Weights of a small transformer language model: LayerNorm before each block, learned positions.
Each number is 128 + 24 x the weight over its row's rms, rounded and kept within 0 to 255. Layers, rows and columns count from 0. The size above them is the row's rms in percent of the matrix's.

# layer 5 attention query, 128x128, rms 0.061, rows 0-10, columns 64-127
size [118  98 135 124 106 107 123 115 127 136 114]
[[ 68 120 148 139 126  77 163 126 120 123 133 132  92 142 129 168 100 133  92 102 137 117 127 136 120 140  70  85 180 146 116 119 131 132 109 162 166 138  90 105 103 139 121 111 124 111 124 145 107 110 158 157 137 139  92 139 169  86 134 120 169 130 100 137]
 [116 149 146 123 134  96 138 131 160  96 147 131 110 130 119 117 130 160 121  98 157 118 136  91 130  86 125 132 135 162 168 113 182 122 123 125  93 186  92 113 111 140 126 151 147 136 150 168  95 147 105 134  90 106 106 132  80 159 149 126 151 129 138 170]
 [125 111 100 137 102 100 145 147  95 156 155 115 176  94 104 155 147 140 126 168 131 130 119 138 150 142 137 119 123 141 133  99 131 135 148 163  98 116 162 124 119 104 146  92 118 167  81 105  71 119  68 101 141 130  93 145 109 121 110 109 125 114 102 101]
 [130 134 146 114 151 126 116 123 138  74  97 174 110  74 152  86  79 144 166  80  94 184 120 122 129 151 141 129 137 116 144 137 140 140 121 146 125 165 119 101 142  64 136 106 125 137 142 146 133 140 141 125 101 145 121 152 140 143 139 128 150 154 193 115]
 [111 142 182 139 127 134 177 144 116 150 111 167 116 141 119  91  80 114 141 120 158 130  85 106 133 134 121 133 112 155  96 147 125 112 128 122 109 163 146  97 110 127 112 122 194 165 124  86 155 143 115 114 143 113 139 127 132 140 103 172 140 119  69 119]
 [ 65 109 151 151 120 167 151 138 141 157 159 171 110 131 107  86 106 123 161 152 164 169 130 123  88 113  87 142 139 100 126 148 131 111 125 126  97 133 117 170 119 153 126 150 147 165 132 141 107 138 139 120  86  86 154 128  92 134 141 149  84  98 118 132]
 [107 125 191 160 121 133 157 161 140  80 162 145  77 132 137 112  96 189 122 149 115 182  97 114 121 139 103 101 157  78 134 104 164 161 143 157 121 114  86 101 101 105 135 124 121 143 131 115 128 147 163 144 114 147 119 144 114 139 144 111 133 171  80 133]
 [104 127 191 162  97 108 167 156 142 162 138 155 101 152 101 136 149 147 114 171 133  88 161 114 110 103  94  90 163 145 110 125 128 130 104 115 124 132 110 134  85 175 116 120 172 121 107  99 126 122 118 138 159 156  82 116 148 121 123 153 158 102  90 161]
 [141 110 130 142 136 163 113 149 114 150 109 145 163 154 162 149 153  95 127 160 153 173  89 168 105 143 126 137 149 108 122 155 108 128 158 133 143  49 119 113  92 133 145 101 124 133 115 105 110 129  92 146  98 136 138 120 119 164  87 111 115 125  97  94]
 [174 132 105 121  78 117 128 164 117 135 136 132 170 108 143 105 132 128 127 123 104 116  87 110 119 165 139 118 128 144  95 147 129 111 128 127 185 100 153 118 109 112 125 124 144 136 120 130 143 122 120  93 168 155  94 130 157 128  70 149 113 149  82  78]
 [ 80 129 109 130 122 172 135  78  91 138 113  99 140 126 139 149 127 143 151 159 163 139 162 127 103 176  96 149 115 119 113 130  62 108 151 148 156 124 157 130  93 108 138 118 121 115  97 131 138 134 151 120 132  96 139 120 160 128 137 139  94 127 155  78]]
# layer 5 attention key, 128x128, rms 0.0534, rows 0-9, columns 64-127
size [125  97 136 106 119 111 121 129 127 124]
[[124 139 149 133 140 111 137 153 107 128 126 125  73 115 164 127  83 130 123 144 125 142 105 125  79 142 124 108 130 130 109 127 101 130 131 110 135 123  64 106 111 122 123 110  71 101 124 147  95 120 109 150 106 127 134 115 132 115 114 135 164 134  95 125]
 [133 110  96 144  95 136 116 159 169 159 125 116 131 141 113 103 141 127 111  95 142  96 176 119 188 111 168 130 116  83 146 119 138 139 121 133 142 142 113 131 127 152 124 160 143  93 162 159  90 127 102 118 115 145 111 181  94 136 140 160 138 133 138 140]
 [139 155 105  87 160 129 138 124  94 143 153 153 131 132 124 110 151 105 117 157 135 146 121 134  94 148 128 125 145 128  80 135 115 127 138 134 126 123 171 104 129 107 127 137 128 165 112 141 103 120  95 109  98 157  99  96 135 163 107 110 143 102 134 137]
 [103 130 125 107 118 130 103 151 124 158 120 128 133 130 124 133 138 138 138 114 105 110 108 131 117 134 161 116  99 134 158 131 137 122 133 170 128 120 150 117 109 124 131 134 133 118 132 145 145 113 149 123 120 144 143 255 142  88 128 120 105 152 139 131]
 [ 90 141 125 119  65 130 116 154 102 173 133 161 112 121 106 140 121 118 129  91 130  79 113 124 162 107 152 131  83  78  95 112  80 149 144 154 166 143 115  88 144 153 125 147 159 122 111 115 137 119 155 109 127 122 118 163  98 123 127 124 162 130 125 140]
 [ 59 105 147 115 112 124 117 136 130 178 158 123 102 156  88 126 148 125 156 113 112 134 164 178 151 104 100 132 140  57 142 133 126 127 122 169 149 155 130 123 130 154  84 154 138  79 132 108 145 105 151 120 132 114  96 171 128 125 154 115 147 143 173 146]
 [ 70 116 124 145  81 128 112 161 112 125 135 137 126 134 135 156 133 116 128  99 107 118 142 170 101 108 104 126 171  84 162 118 110 119 154 149 134 110 124  95 119 139 128 120 125  84 130 154 119 107 189 140 137 123 111 185 118 135 145 109 143 156  98 149]
 [ 96  84 146 145  76 140 121 148 118 142 138 138 130 128 140 149 117 125  95 175 150 117 131 121 130 127 164 108 141  93 116 128  86 169 134 121 127 122 118 122 122 127 116 131 111  89 150 129  89 128  82 121 128 130 119 132 122 161 161 125 154 114 109 115]
 [136 135 154 108 146 119 121 114 115 104 135 142 141 149 129 159 126  99 145 124 159 152 112 127 129 162 102 125 134 141  94 146 123 109 147 122 163  60 118 133 144 133 128 106  97 163 108 107 113 137 126 176 134 161 111  76 139 165 116 113 138 105 132 136]
 [140 141 140  92 146 113 123 128  88  90 166 142 144 102 156 174 129 125 122 155 149 149  82  81  89 117 157 120 112 123 114  81 114 129 170 142 154  97 154 150 116 102 142 114 128 162 123 132 168 132 122 101 122  92 121 111 144 136 107 132 144 117 102 136]]